Weights of a small transformer language model: 3 heads of 64.
Each number is 128 + 24 x the weight over its row's rms, rounded and kept within 0 to 255. Layers, rows and columns count from 0. Numbers have three digits each. The size before them is the row's rms in percent of the matrix's.

# layer 5 MLP up, 640x192, rms 0.173, rows 473-566, columns 96-143
096:135105132156114125105126159181100161115118149146117128107154082153150130091128109170129114134153161148138140149153143138114157125106142158153088
104:106122159114128185120073158164172128153133120125150157138161092091122131121121073124137105157128100200165144171148095145110126165107153137128098
105:128142111148129129127129154137158128100110111131136156134096127141077134128154097132127140111128141133176125203137157116139153166167117137107137
099:111106140103161184106126182155113135090101089132146137145114119097132134136098081132107109129100115147092163131127069114101157126117154138118125
097:103135161096124103124146103178125114163132093153133126126111145150149179150138120127086186105096115166130152120112119138120151157118098092064090
096:071114078134114133143117140132136167159132121103105135138136144154122141102170136136123107148102109126140103088104137106122112115131151122150170
102:146129138178124118112160158118138134092138143147102152181160154132120187129103146106075124123147143133093127107140112145079115092158148169165139
097:108126146145109161109122131130106130175150160110097126110127117158147142123140158131172143101157102091133085111107123139118141172090134132130083
098:145140139133160138149137102111132163137119177123138096113109108125122125135160115152129122134078124137152152115154106101141147181114129121167112
106:107109135107141107082143108112114120086153134115081113146164092124113155135111121177129156131137111098157153148080135093144126149181104118140099
099:132190121102121117136119104153155170178107156145142115168134148104089144119131175109091137126135147081097102112101182127113098077098169130139093
096:122148142159106124167160142064118144121110092145178130120107138113132121153115124155116137150101134106151140083113123139177133148151155154114135
101:088137150138153131105160073148123144136131098102096092135137097158109144116151119166172097185114174126086124117111139116128131133100161138094104
109:108171122124145160161137131170115093088147137138146147133158136108112164122118135112136114117120145151126154117186158091130142105061138112118149
097:148100083154162156131132125164158095079127132125130138095100111169164091149121097117140138096149124156159122125109107125172113131134115086169112
100:142127116154194130115140104124125132109104135097096086196114084121117161118121131111152120112149121125099133142120146144104142079116121096117133
099:131113158142137146145108138102173148096122145100149094122091141136130105132153108140163133111135150113127143100053111095170110104200127150109084
099:098116142127098128119145121151102128112138116141119119115148114149125134048117135178129100120104084149147114131128132114127119085168116113132176
094:135130089124149087156134150143144118168124116139111127099103124129157134135154131088120115125177138159148163153112115114153139063120083100093100
095:125161107153109117121083122121110163179134126119150106135109130122108139172091137115099137150086118172137099097136091166091120125124155145129122
106:146115108129137087156185142126145142147151130135125152091134143136129131131118117104119128125113151140142107146116128141128119128113159131114119
101:127150147128160114128088118101131156125132157093149186103137119134121174159136157135133127133139112143148120151104127163189132188096136139109091
100:150097138141112141103115119141115161115116131132110183158103097161093150177134128133106134166140150132144099147118191144123152096149128127119152
096:096131114164086151133106143100141101176128126121111169133113147120121093124154128096137130100136137120102094121152146114129086109114118109130129
102:113097134089132154153140093162140167102125140114108167141108133129049131135148124100106106125131134155143130067130126141135177185132133134110146
102:123150140155120139138109126128118111110133152068139120192126107120151151123101182144099119105123119087152157119129156128104139121131128100105164
106:127134158096150119146132150122113113124112123143175101099113101136155124152148103151133170131149118139136135114129131160143071178135114104121156
093:152112128117122099141143144138128178082168125127108094126150183115123092154120135145109170124102121131111090106101133124118087099144139122127135
100:125142175143097143116152080093117163112097095154159116147125123118147125120107134138139146127092122156098135145182141126154119088125127122141111
099:140111102104110150146128144151103126134123125136142135099162111144155115139128146137086141104154176166096102136123136132183152111129119127163177
095:170106139129135132149105133124120135097089130115158102135124149115110109146099150112121152155131115152114142162094142132116140110170094098114115
097:127112095098099134147152138142151093145124129099155117179086126127099106140161124124159129128146128094110119157163125110145140178150139139103132
094:143112170095135142140161125119144111109102156114148115106131117150177111110129088091112176163164140139099115100124101094125092193101142107143127
093:136151146120162119121157135167149139062127157164124174136099119121053156161146106142163129149113179136140096144148137103113140091118129164117113
101:082123100127167119106116179141137135133138151143147125148179120115121142077115122152147133116125144123127120106112161155139072123146152163102160
104:121114094131128129148147091111113105104090139113136103136114155152153149155066135133085119137110140151106119101127136060167098120154155099150141
101:139184145165130141096123120153167125121127106163125156149161105088129075149086159161117109181123116147105144121136120152117134127138142122104100
093:117143168155096105132106122153114152139094122119125127102110174122133117115129103150100126122128151137113166128185116116132150150105142138084114
101:125151111129140119097132114133139104097151155081118106120166097134131194129155131115132132120111134112096118111129100042131160149141097130132103
103:092122151126102128116114164147103167148190136079094124134123148165141093066149125132135139135120132142091135106133143125105127127108153118114154
098:130126119093167124133112141112148138107135111159105112129173149144114116116165113155158128085143113115130149172122163135086138119091145154124092
109:119129128133112136131079079104103116123117183115088105165121139105125156110098102095170150111125132106118071127155142126131161104129129133151101
102:093106110113106118110117130111162151155078105145126095125144125141145142121090119149098145172111129126128146121138117139131169107099092140172163
094:079062098137125148116152110142196099168136089123181105129120084176150108101161084144108137158112121125154144132136093111120115129126129137136109
107:140146116129134132129133153117114119138146141095123158110174140118146140118118107150157105127106136084149114097135166133158106091127107089144108
100:131079108171144157095156099090133140123121176093118148133169135116093146129133152141127119112101170129135134150145097122155105090121143094113127
105:110142091136130145096180114121129129096103087120133125106091117105130098119148156139111133093145118141122126112154111112069126111105129142144116
098:133113143178120110123140133133108132135095147125169171110119167141138128096127143156124157106120151139123103139156117156140172139092116147095140
102:116146126154153151106157123079102129111164190119148140142115141137137134157133133139112108128133106173132080144130121132180133139098159163114104
095:140149156081128117119129148147125143185124126154131135101149123144082148080103107143138108108122139143128139137106095107148130131145128168155199
101:129133115142096091078143138113145081117072102059090134125110144090118111152111134121101133102130129072101143113129077121092127145139134168134103
107:169098146103145154147120091168159103136157131140123133101088111104115090134097116136149135105156101144103179118091099111125168132140190133126104
098:113124112164156147127145045101109169095078103119144119163168148141123145139133141167160159138126140136091170136152155167151101153113082121113174
093:135113135129156117151153133119133146141147131153166125137145161108092091141097159082141147131136074148085142145129154129147111144114170090139158
098:117093128084126136152165105156123172180102153119096123111111131150134097111143150178130136088092132151118158144105134114123155142095138128164163
098:152104151181116128151154139124093121152161152161103160082145132134165093082113168133121143137088167163112116132144145078131156133129124160105154
100:150117115163169121115127094145121080146158104139152153149136164091110112135121145111161139128142129152114126140126146122131094125141115155142134
098:131147168165128093120128155143152134096109097126165179141105124122126113110146120104155069126139160135167095113147111126144137124108081146113062
102:141097144120134121117141122161164147122122134128138140136177114135120115092105130104105120124143120193088096133171107090129146123168140148120152
104:144131096152174087127073139110122145122113105144078132121128157090095131125114161116160111133138131139113080134140084150106155095129118136121066
096:079143161090105136180145107122159140143122118101138143158154126160116152134153123122120119136136135151117128176152144112101137146160177112119145
102:139114154106115125096088134080133147111154167168114095107125113091124142154129106120101113081120128088140095158137109104132154132145095132141090
097:140142146157106132098149139150142141146156137157133149171085122103076142129096130110134161167113095084140133136057129119153101109126109142157139
103:157149149125129129114107128106093120113110089145122101104123126115125134138119107173161161132087124130167118163132142088083126137137147120099086
098:123140172116095126085109150145149138134124119132135146134097115118145140085107126157134113136136173138134129144093109090124104169110142121144135
098:119146161104135124113149102159142111136129145120129101135080126172129142117105072132186129085124124123165097157147129151154161184073136140138125
104:121107099096120139084123109133104106105115112143134090112149085107071151153154132089116095081140087084127137150119082115101106160183133143151122
097:116154112144121135083127066144179123085119146135166120159122130137111116126083113165130115144114174123155157169193173188138128119098115106126147
104:098121123145099118138139138122142139139143134098107112168143119143156080142073116084078133142150118155094169149158094124141137140107148129117180
098:121119111130126127138154151109129122131120108137048106132084102144123138127143125099168150103133170130131104145153094133158127108120146106156069
099:127091149143138132129131150111154137159135118154080169144105182126159111146127125144114141116124108139111138065150128121139142158074112115130131
105:140152094128151139152169123152113119116080154141150166132132122125094157125095137136106120177152105148125155119121138103117141104165115112065176
101:124134118134136126115111166108159131130096136132103171128105154154133109148110144128157120171117137127137133152150150147165137124159132134183125
101:084130148119156125144157141122121129094122121119108123133113133095139127151126102098111114200076127115159125117130143117129131096136114136106101
102:101142115127176127139155075139107116155142110133116178105132155135113141120122188159122093113146145162174161142124154164089165130110188115120127
101:118167176172169130129141145142175173105094134173085114153138157120088103094122087123128137152113155100134079126126153176127149140118112141140129
102:123133120119171117131134149123105140135111134101157110098130107097157172102141106098148149131126124089111146087135141152137121116119161082151147
102:127134133123118135125155107111155152119105077113129098150132109170097145130139118134144105136134172110146126126113116077133119090150131119143111
103:084159145110132124142098141117153138179115123113116083107139117187115140112108105090133111124133093148130157138157093136142123132121104119128121
101:131068116138105103120151146111115165125118125121105088144146124161113101175097128123110100139106134119119090088125121099152112142144168125117141
104:153160135148148174127112118122086133166136160136145128103117102100151128144096136115096101142102118142174152124136113166121143104123121089168131
094:168095164109105134132126140119115098127101095133107112155140152150141163124166127103132154121142089126135134122086152108142156110147125142117181
100:094152148080126133098127143140085141102144091122117152099089118105096177146087169147121087129153113136114163076132166094155104134096120104099118
100:129117187137098131144128126156117122137127119147137141116095166111111119115114151157154136152120120105132164141124136113151124164117163128110150
097:089124085156149120114149150122146124145083103092136105116141130178150143119122157125138146134102111092115123126163121108137137126154127130144140
101:120114168102131156129125092126154161168091150152133140175153150095150111150132123154149106109117127122123117096111140117116147148093127126117117
108:145131167132123133110138132172128147109124117142095123151133126146105123115129116146129163105066138131141088149112140150132148131122068167107164
101:156125138140144074166119119135148118178122139110155108154130102143104118096148099155117115139127129120127146139097089152159137110109095147110116
098:156113085099146119123102116106096119126113151125090122116142125113130152099138148126126110092148141141139134138124086137076144135167159117160120
105:126116147123143119102120121161173085114088095128170136132167137156101157143132087173129099173151122109154145120118122154162098131176137125139151
104:112131118129151083127096105139134132183103098141114110144118134140101139123113170098149105170094105109110150118109128144071126141118150127120098
099:143153114137150095126105126135070180105117141132155129129128123099105080113143136110128111120153180123138117111076132144123107118122120139141088
102:198122157113139158097105180151140110141170127127099158080128076145115122074092123103156126124102132119102145105154142107134141177123159123146145
101:140112095140111060144143177098109125099104082126135132117139126149138168129094126119144104105144101134137131128109155130151126171117112056125087
# layer 5 MLP down (transposed), 640x192, rms 0.198, rows 473-566, columns 96-143
097:099152130157154147143117122118135093135147121156155124134161109126126131139102159165112148117131132146141151102152131192170155141119138142104102
106:095104102140096158154086165103093126106130122157132162170136144096122147129097106125128116103135128174131119156110121132112140155122137129134102
105:167102094150140115113118119103127095122105088173088104170100175126142113136143126148159119110128120131139137150148136097122133122115107169127096
102:161165135134150156129157129132133148083107127151119106146133134126163135093165156129070095129087151165181158166088134140146198110141171148095141
099:167112141165110140135099139105160121182118132118157179149113145142113163114115127130138105115080155111134152097169112116128040105129106116118129
099:136143125129121093145146143145147148087101122111105102109139150146120146131105110129130123143114116114097159104131104087137150144128099093158151
099:149173109139122170148166125162123075172106113135127124095106125118163103152169113121136155146157133151073157115117124167181131109108119113067166
096:144121099085124158101119134142173089148119092151132134147150118148121150143158150083158143123152119068142093078129123125096104142122124094097113
100:175132153101143139142143135152080132152129117102116094091139152137134057145108130168137111159127104091179151115119119124105101194149099171140102
101:114101156128157133149123122158154109174100178123120126099130098112133123131182131115148155153137107148113137128025111135130143110120113147096124
099:112113098141130125119157116119117126169156141111096120159119126124120108107096171118117118066110118134116153137076127125106099106102102125143123
099:107124130120108130112078152116127084092116091135096138136123138121188117110164118108107150141108132103142092109111141151168140156112141102137086
099:117143124156132123130161135118122133129107172138176123127145182133154160169146109180155121126084104149097153154139130139092094118153148141150123
104:097139119116141121123108127158176161159119109148104105142111116136174144125121127114114123108131129129112132145067099180078134096121114150112140
096:140126109147099121110132139121134101166157146135108124116117170188123175112163134110111115156140089134119155164157141091095127087115125091131116
099:134185159123160121127156195109137140144132106158159128150135131099143121122125143153074107161145103150123122132122085138151133107140135132113147
099:115146106114144149154089115122145126129094124076075096111138114116121112118121107139092141130113126156137133167099119137108098124111109133118119
103:129107160136177129146100143163145138106153134119106121130139183118068171095161135107124164134152112155120113114122138112106144122123130171145139
096:154122133081091136121107151132131133124118130117122163141096059085104115146128077172122159115149100102136122121217105126094124112134104124123095
097:106130138113134115145091122119137127134140105082132079115123135130138133139105113130125114140119118164114124141082133103134131104110105104165113
105:099158137114121112105158104123127126131153177123095108118122140180148182128123107142153115142130165115153108133080121152156132114128165136178135
102:149113117116117121159130149100139082133147121151165122140130145158177148091107128130125118139105136140117125092123073154112155096150118114104157
102:135130108168113152118071146117108181136174126137079134122160147112151148148074121168111109100095137099143039124199117140160108106132124133139134
094:119133138125113104171114078129157156144108138100106123099123121164145125089159139142113104092097108129156159129074140086161158146110147139113156
103:102090165102120096129121139146126155140127158081097103167125118106109143138141151115130149109122141134134127122131091114082143099140118167140125
096:130127145153125111101086140130178110150135132150153184126123135136112135123100131170114107164129146151170156098114129110126048199103146092075138
110:154103134090108135151155161137130116133148132134116123132155136090106155149118085117112137151150102134132171119122071141116167150103143151115087
092:120130142115143145098144103187129164084126132142097115076143125101118130121141144112094106124137109153129104134081116181157140133110155153133125
098:131121148111165127131143149111142100088108114168139136128155099103150135143145122136134160094058141160120151165139133129146094100112101131124135
104:149097165128127116095128128144091126111136153127110148112117110125123132122108155149094128133092163130132097156125164102109121129079163156127143
099:127123111137151103154113130161164146094133119155105131156082107097105121126096154135132152106143133143112176105098104130079131108089131150124113
093:119141135111123120160136143117112141087132120107080107149147136055120076193111083145126133086146126142109148118192133108125109141128104148087132
091:095139142127124123109132111151108077143121146159108151104134135146167168121140129156108141124114130139161107149058097100090108081148184101113092
095:176157133115185176131142074146137076133142120095131107163132127112145094141188142132101117141135133150116155140119122134148125150126169133160138
099:111162100144117137112132097163086128114145174122109089118109118140156140144132168134146148123123127133137139128113117142116129145097150131112122
102:119137134120127106102157135134151116100129172115143101172147123115166126137116100107140127125110101151111130161138126131128140151123124117106144
100:114160145130143115090143098163088140160142128161130138120123118116105137112110078117139157165161144115125106172174114103143106141130122107134118
098:157131113122113135136141101111126111124169114111114117190120106115118102122094109115151161155129119124137113113073114129109135109129165169112133
100:118142145137117100099116120109142098121131084145113090121126111126117142110127117147112153097130119077121115142158095123142148204119157134122135
102:109167085163099120145100163130169154131127111138181114077122090126155150105126122094125140163112110158149115150111144079125155143123105100157142
090:163139130160113128143163149121130129123120145145110132141119105087153143119087117102144102149126167095137116121113072143138117175188108113151127
111:143123131141117126163089133147102124125160169097098082208094117145096169095102121138136095112106135133120084143188138120161132094144152158077133
099:120098094143126127144125129094157082184085179131128118157149131146128175121106097114166148109093133120053094061148127130149110151142131118125122
100:152129139121143156120153129170117140135132121128188141124123117107092094107168142123126134079120165106119125166135110127130118104105133147124138
103:176154161129149095087081097182132159102132143113130116114149121118110129132120126139093140145109148145197133150113115113074105128125127105110150
103:105149108149140088140096180135141102111146115108144126107106097123161126147089070130158147109139134114100137133208139124143123093138144150141129
106:095137115149137112142126150092127104152111122118108133110102104145125131160161114083165158128149107120132138132143155119092110118154112147113149
097:127131162159160129093168137082116093120081126118184163094143145125130120136123152123143134118109164114157157153152163161128131149141099118124152
099:151151138144149135117124124099121130116134138069137170152148145183103091139162085112129113102144133130117106092102138133132115117115146143147132
096:160110123121128142118134133156151172148137103127111129110137108107136161154103139141116147115127077133141133111100125101149131110091109123099096
100:114125122102113105105113155127125129117075096077126097112135118112121151064150111123152185154091149130146133125139148132203146144134103117158106
102:128128143129127132140126149135155082175149116117149127101098080124128115131093140157124168118128143125159121127139107101105097177168190160139141
097:137137107100110151113148159120129159162187129126149106120102123108139110159139092085094140133155087137135113138116101134098171118105127129112117
096:123154136090137102106140098119100134142138109130164125122091132107132132150164089132173136093132147147134199107145097095120151155163152127116098
097:172113096111109123120139092087093103119153138114156123135125142094156100132101128165169179106120125176154139153156158147141186146127125174150166
098:118169077165129105116118117115135088172124113141148130123142121127102094126074150111099115162126074130162145068168118158126127161147146141175164
095:148118090117110136143151141117115133131113114144132210134079118138138103140115151158116136113109131126125116099095140147127100128115101123060150
096:118126111153100121086104122170172124120155155090151115106145091139128158122145133086145099101125146120113110108109184131141116109128107146138187
107:092124141035094122126130129108128166134154077133134150091112136189096192124141162102133123130135133143138113164118137126122128111128099149128159
096:141123112134127127146149094132081102111073139123137098129127124116148155118117122157111126100114123143194142133137161085104117144116145191101117
101:103134108125141130123099174098143129103142128159147169157141167141153090128137083161103106114106130155147113117119115132095090119180131131160135
105:125134134155170131152114129131144148114105137095106135137117153093093129135114109118144112118114097137125137118170122138160102143132134142140127
100:129141126119140140141144091140153100111103078128143119083143124120124100125148103144114059138137133120108100128095106156173147138120119131140103
100:129173176093131132128098131120148137091144109157159128119159082116092125124123140098107086086156164137125173163074122143141119159152147124157128
092:108136099124102090186160126103134159152118093092148089149160196159115119117165153162135085155163114107090101106180139126128131101132155161147128
102:141131181146162192136092123118133115127103174120149122198104149118141168120137141127101147105112142136154078155130100160127158173141167178156123
101:096079097130099115102115152121155122122156170096117144086141135135110122121138151124104127092123143144148143134138133142098118127136147194131128
098:111145116128138121144129122104138109121151142078146094128178138145141115166152112148136153106146083125143126153145137102081114126085145099078166
106:160102113124136080124094119166134096140129152139162126130163145183169131153116113102124142165129128117092125117185084134096141144086128126128157
097:088130192119136153177145120134136105112165113094157121086146164109174077131123132096123117120163143111133139120195158122154159143120087128116135
103:119151105112187129118109116124077126133065146181127122117125146139105143064126136112126114131113149120109112075206116138134141144084133125113171
100:125114147145173130141118126165112063100146130143135126161132117141144120097121136126075091114132156130122137074118116114119166125135150105160145
094:089136105100142156097152124147118131130079103137097135123156122163167144100159181116149084133143115134146123108069102127121112117143148106097085
104:092107094149168114116115132088138094098168129113162120133154137122141140126136141161131122109120148150154149058216103124138173121175126139110142
103:091120104105165139129113135125126133156141155120079143105089162178145136110125137122128114097152124124149151125046086139141141121154111143111131
095:126122115135131109158142129097107189085111126167128121154096135179119135135135129162096109130128133123082116132147128148102137107095118149135104
104:109130093141146088096095131133143105098149099131113127128113128068139124148146152144114132142125142101095138075127088145121100100114100106128101
096:124130111113125129070120088089087123139136112140124148117142089099118145135104125162124130125163114162134151132142114111087147156115141102118120
101:131159168146121125156122096135132136116117156134073124145101123136174155139115180097156103119073132123108174114174112085068091113102139133130146
096:136111081114126122139121129129088113112120121113165127115142143112129147137149120144090129152135112126149129130187140163120105121102117087164126
099:128134081148119122140151091136120131144089147097091153118150122132147102109132139112109130146114121051137093073124149131140131184086144130130134
097:147155155143151105057112177128136088137138140103157118104111130136107137115147157076137121130118111134150143102118112118119136125150116101118186
099:105143106117122125150121172126147114166135126098164170108096152106124115108131112116145078150100102146069119152108110164151117135104112113104151
103:087083140148081108135124133127152127113142099127091137172136167173131121105111160117151141147110119128112119081129114107096137138123124142157130
095:156074149175092075123155185103085113142182167148142155160122106132133077171090115123140135124121127200139116132144094117102107141091151107139143
093:123138123086101111097160126113095134133108185167125145164155100137127116130116112147126153128160131115121136121135121139097137165088140141134125
102:136124175091127150128109117122112116120110110150093120121103086108110115123133138118121145093112151046129145107149106107117086151149147143128100
100:104115142162096135158113094157132141128145104107180129121135096090117105132110179123099128121165109091134127144144126169082114155145146166173122
099:148137129108140144133100153155140184107108084113154088155130146124118119123105139078150111134112115152147162127147151121129101145145135135094150
103:143107162116162100121119119113149103158120083162128135094126109136157176104110111117104159138109162162171188130093106140129139133148161150080114
101:158112078138147139138121104105170107128179132151116126155136157119137093119137166130090122136155130150120156074104111126149152175123088084078125
103:160096159139134146112173163132134127095132136145134130155142131088119125134113090111091140132120106107154178125155123151134120133109139161172113
098:153115139109140131113120103142112163105108090141152122117104119113158127143152131147155111108102135135114117129157155131136180127130135131123114
104:080144140147146109113127159131115115090155107134146086067136107130147154115144133146122146159101100098142113184091106095120144136136141115133084
# layer 5 MLP gate, 640x192, rms 0.172, rows 474-567, columns 96-143
108:112131142106119114146122185150173118167143135132126161142155125122132087148111161127140115166122136146095159124085149109131153165075122125118130
104:102081138153160158113162128099139102112147122112129054133147078137153135143122179113099099088169141094136160177126177114085120109117145094127131
102:166131140088148137112077145108151111107152145145115100144110136145136120106135127102068124130088137155157135148138094133129170074127148118078120
093:129157107069095146153148141115131109113130101161097113095152139154112112095133169131124149126155086130101167165157176109124115151130115119109110
098:103120139155149125105106171120107112159121104120154114101121151137079102152134109118110170117145116163173157107135136134117168106119091141136169
097:082143150133177114116153104117155093131148119091116108160096122114119127124139157132136097134113061111112129148114128076122169129151142126076106
096:122123184138153190109114127175125129118093154141127137132151119105119108108153104138141147140085155152169148136126088126108145137106118103128141
101:137087133119122127126157110087149167127157156114113143132124124106122161161134145153105123081156107103136154134086165121158127107123178135163114
099:115113214154100141122115118144107084134115128182120154152128129088136139146173132156143143125116137131118131133167136156108131107100100153152122
100:123117143129091133134078142166158138132151135146096133167150133149102191130155137146133120162140122175113115119088140124110130134127114112117142
101:114144133128154136125125084149088147135181121137123130138112143133097141111148183137097149149108139180121126113095146120140140131127113159130177
106:136125113133139169106110114100116115116138126109164105130098144146200166129155116078103178134132116151138121114105136143133092153094127116128147
100:126090128139118149171177106157134142139134120180113113098121106136121074159114203131162104112143130116123146149070165113129082132101133106120133
102:123138117121148160128089104115135140111118164134068144134153105162149142087164111123149164122152147145113088113147129138102085145135081103102152
097:170120144133131146134136129069118120069095082108108129145144114089111101125088135099167127163144087122147121150155125110114140173122124131135161
101:109101141139096153112104141148108104115152105095126106140145091106160072101115154144154125107150093141131132143047173130116093133152133098117094
100:117138130145112123118116135141129131123142113170102111118189141145089176080150170100127101133144174146112080093093130136138120104131116112108139
096:125164130108140102168109143104112116136130145131120144140118122053071158132059132130103111121114141112146099137135115120073161135135132092119141
101:121115106112159129101129133132146094130120135147123117158136146091145109150141142096162161112136128162143130093129130166102132194127145117144107
106:111113157133131123129126126095090160129103144099131088136062156162132169103153124130142084157153070119127146156105123152187115127094120127104137
102:109131136144109136159134147150129115135098106160153155115083147121129108126108131106154105126099129098121135143111157121084141155138091137134107
098:143161110122077122075100111108152149109100158086112139096105128128136173125128101136118146153168117121147123136158100147133139145114138076134134
102:116166113174107129075084075106139150102135149140080130121175131167132135156114124147144130153150124135126093132101097120111160113104115127132113
100:102104135133128133138145081114133138140077133150136138129124122129114124111117158157169153154131139173104080127184097118114132123126135120058108
103:097103134113130105138132173100157147104139199189133070100130144134134152165101141136137153197141136140107131127080110130111119110144074139132104
103:135122129118114138072137121137117143154150150126141175141098098136107093098151141110129114181138112135106120151143102122123125101138166121111119
096:152179100114091153117117142164100096105143118164118149122118107136109114108139147129127111118177115111147154147103179140127169128166159133115154
103:130089131114112148121117131116133123139137147120157118122135089125164145109110098112155099121138128097102162145119129149125142113162164092071149
102:128109151118139152132137097108136148107140144144128109107153119124116104136145183108121130135131102130121146128135119158102165113144121119143204
097:131094123147131096108108171111210151086132130104151090136151111116128132114166122117135109154126106111143125151094162122152138120145199138103133
100:134111132118111123118100148144147141120083168119134147101095157113130174139147152155155129135114126096095108167139116107134147133126111111207139
097:148143150160143141122119137127113137111131135128166167155158114133147146142076174128123154122136133100141158122121112175161131158092134141117135
097:126087147132140180130140098148122147145098086183138128119103084128088120163133094150159107130131090125140184113097091138103111138180141163113132
094:149135131123096164110136090176168133107124183167124110140083152105070112137169127140114058111159132129145078130128137140118112165143124118107128
097:123140113128117099145142135111074163142166175159082121123154111117124136122166166148144128147136117109112112132134115104157138139133146144113096
097:143109157123142142166135097109088126103155128148106112151132152156132188164119150114127130132170128163160169142085109106134162124108119160165116
098:139122093116157133126118140112157157177110110150108085121133151090086127116162126139151127119125122186108130103112152122132119129101147148110143
102:105128076123116112137108121120150128071158109143138121105141109092127109131119098099152135108128144124081172150133147127102133153114147170134139
106:126130155131140090154121125126116126131114134099147130114100136121077076120163106146137103151136180161094149113152161100123108122119133099109143
097:151119145137124158137121166137096118115113085156064149107164097096134138127096122106144146117158139124132127096133102098179168082147138152149122
109:108130113109130112136134180104175178147114140149134181079108132136089095123149107125132093151103110118117156096080123189112124118097157123132142
097:117135149092155112137127151130125143110167119147087190137092177104081126092139126137165098156151104123101141135169099141131132122105149140140134
096:126109108096114170114157204134129152149128172126154174123108119101153131103168181171187141140138167124144101144121115130174147156109122130102127
095:125128137134127123163147102144112155120139135107155120143099151152097154109086104119150120172101116117112109111130129107147133169146131090131130
103:112153073093125147134129106144127146096131125086116101094121136155096140129128131107151132115135127135132163118096096101164120100114112120109129
101:069123143135169129108130131127103151142136105122137117094121131112131124124128097136152102119169124117090101134104135131123163130148166142110119
099:185114097136139118125111114158127131122134125078105162146120149106081132114133159076120148143118165149144130126071147142144139137151094135151176
096:130123121116119157114098121103130080123095130089119147181131123109158163134139117097140114132133100127123125129118163110095172111114139178067156
089:143128104133136134143072102149088134087169110083118089166134143109152110116148126132158115168125143104129103176112131129167145106093160126146109
100:096080117124098078140105162149154132135161107122134138118095118149147149132149159107148121109137137158122129149104103131154115136104135170137149
112:068140132125133098086137174132119171110134143129134117087099150134101170109145121107114095155128130135139116122103119160169102115095114125101128
101:124134128134117138109113161141117175137126141092138103118158130144087092110121136151136081128131141152091130143088123131172122091095142130122095
091:139120153158147136156158098100145128123114120145141127105136142134134114139139109124141106146128149132162150117107068099108147129093078136158160
100:074130123159124176111139131133130126127113096120064120140119062163153163135112141157107166166111136095135116111129136124111097083120125112115132
094:128135136123105123123136133129092139155155111111118110162126144132111156134113102156142135105119137142106118093122154087120110135096096100110153
099:100164129151129118094164166106117130140069129136084140099104108099120106128113091136134136102077080129188134119086147121118149109104119092097083
100:112142091118158119127171135078165117128125120151121090084081125160133142141083143111109111134162114165101109124134128136083138109081118109130153
100:114126118142144126145188117140081120153094129071151142152103136136134098118127172164125131152131175123123134169146107106135121135139129137128158
097:134085197141140132114129168133069138110090136122138093138096119173109125129115112147106091103123089123096125149122112096105170123111134157146185
098:114106120139108138116114138127160154137166174118141171156108158135156136099144109174194136118116103135139110162153134146109115122180116135130110
098:128133110113127108126119152145139156161133086147150130118124079120113177105119096153137169154123170115146109138117090124165178134126105137142129
091:107125155118140112120115119136112129135122115132073141113139176169145156175117135101144135140130115126121122122132138103132125093169154146131140
093:118148131082137140148129115131137139089121103083120092117124125111092117173164127115109158140145102140107118120170111141099089120137111111109146
098:132122139153126153107124098171122134137141144088106131149140084119133106132086164116138111166137160160147157101161156135154106132153137128118144
104:112076145110101105117165145137144183134137149133113136112132142123087140148113083127072115133132139113077136129115135129164144062124149094148147
101:140165134136163137167091137106123107142133129087149138142108160175085124121097127130155101147118098139082125104118128131107120118133123176136163
103:114099098174137139144148114154117126141133070116103105086141135084113116145129149107114157126143089137136096104087127086099080128120097143103129
100:109132160151128113160125122124133123130131068091095120179162113138116071137136117124109143143157102118098131130079132112134152152147119099137168
108:120115118130124124176130140115126127115128129135098133113115151145125131153165125102157179100151163126144118124152141109123139145106133138138107
095:143132166136089144109126113104149122112145131121117078147128126084134127137068112103093101137150121110144133121095144137116136136171144094105104
109:103116128144132127131193127121182112187104109096145119115092169147154133134123104109122105109175132110140111148129146115163100136130124139130105
098:121167119139119139105129144143103155101132125115183117107121127134114156140120124107118121157129139150116093088086164151151166139122182116117123
100:152136179106129126130152122136150166138154118145130128118144131103156088120127147142129136143184112167128148129091153140112147156134081111165178
100:138155146118107099119167097159126145117131141147111116138110155111125153139109152161116098142150112108134112140097122108075159132098126115106121
103:123098117118084155139093089118137159089116120112147113097086063110110150120082142119174175146126136155139106145112116149141129127106125132095127
101:143109127153149161129108130100134114121091087114148123132133130081113117122113122165150127103162128118135151090114113175124117091139146119137119
099:083144126131127142124099115131165162121080135155093118118102135173108097122166119130085117141131123154116130141139113101116089144116092161079080
101:144136094133118155113179136150074166120133143113117087168151095196146140122126108125127126102136134193170096114127169147147137102148165130093131
098:123112118112179109128106124137144124089128184135141139122095149119105102126140128106114159132060174127148130144061123091152102140080150130101092
093:101135119078080137126114139144163129126093113122118146128124160151151113149139123148151126143126145139135134139151092124183141126141101151114160
094:136072185111096124107122124100131128098166125130089093119125115135100135132108126126149123103143133119122116121118131130169148124117158098176105
099:111104136113107101144148117079141115164151100115134168135142131137142131085142127117141112167147105124134153193100141187136118135181154125119166
107:114147133145128165092130116128131157151155155133124142131147166096093112139146149169131140131109162156133133160107123162134151134102120162114155
094:145180156116093115151141104113110157179133090117117147148137081069124161100168123098137122121148163173174135169119126126080100146102122155103105
099:103141116123096124160137116136128112158195058132205155140114120131167140164114108146124136180097153163139144159096167126114132102142112151162136
103:107101140145112109164107094105094097143143081167118125111146116111094184146158106114105162106115098095133110103111134105148129108179107116155118
104:106152139161113143175150103144124159116090153120127135143101110080120137161153098151108160104126151089113122138097122129091120130144124144125125
100:114128107143117101167080105115163118142093153107138149102115103150186177127117130115131144169127147164090096107108136118096142104146152140167129
102:119100143106122106075109065121163135111130143182140117106141078115143146126098111116180110156155185166120182146151103097142111119120166163145145
109:122135141147177148119143117130138155117141141106147147126119138091144089110105113164117125111147088127112162122146095108098130147135104135145137
101:100134140108111137081055130176113084112157121134143138150143126117112115135124144118143129092094126084118092137135121158159130144090120133155156
093:109119110124124122114151120188142124097123145092147112175136101118107134088119121105142082105135092155158147103137161125139102153124107126140135
097:135169146128149124159131109122080194124107117130117115148170163089091108130154134110117129143103138128108156149089121109153121109141104129112111
104:126183141106130106163144069088130175116139114105137130085111118103132090117156126130113100153130102121137152133154164110150152092116096101129177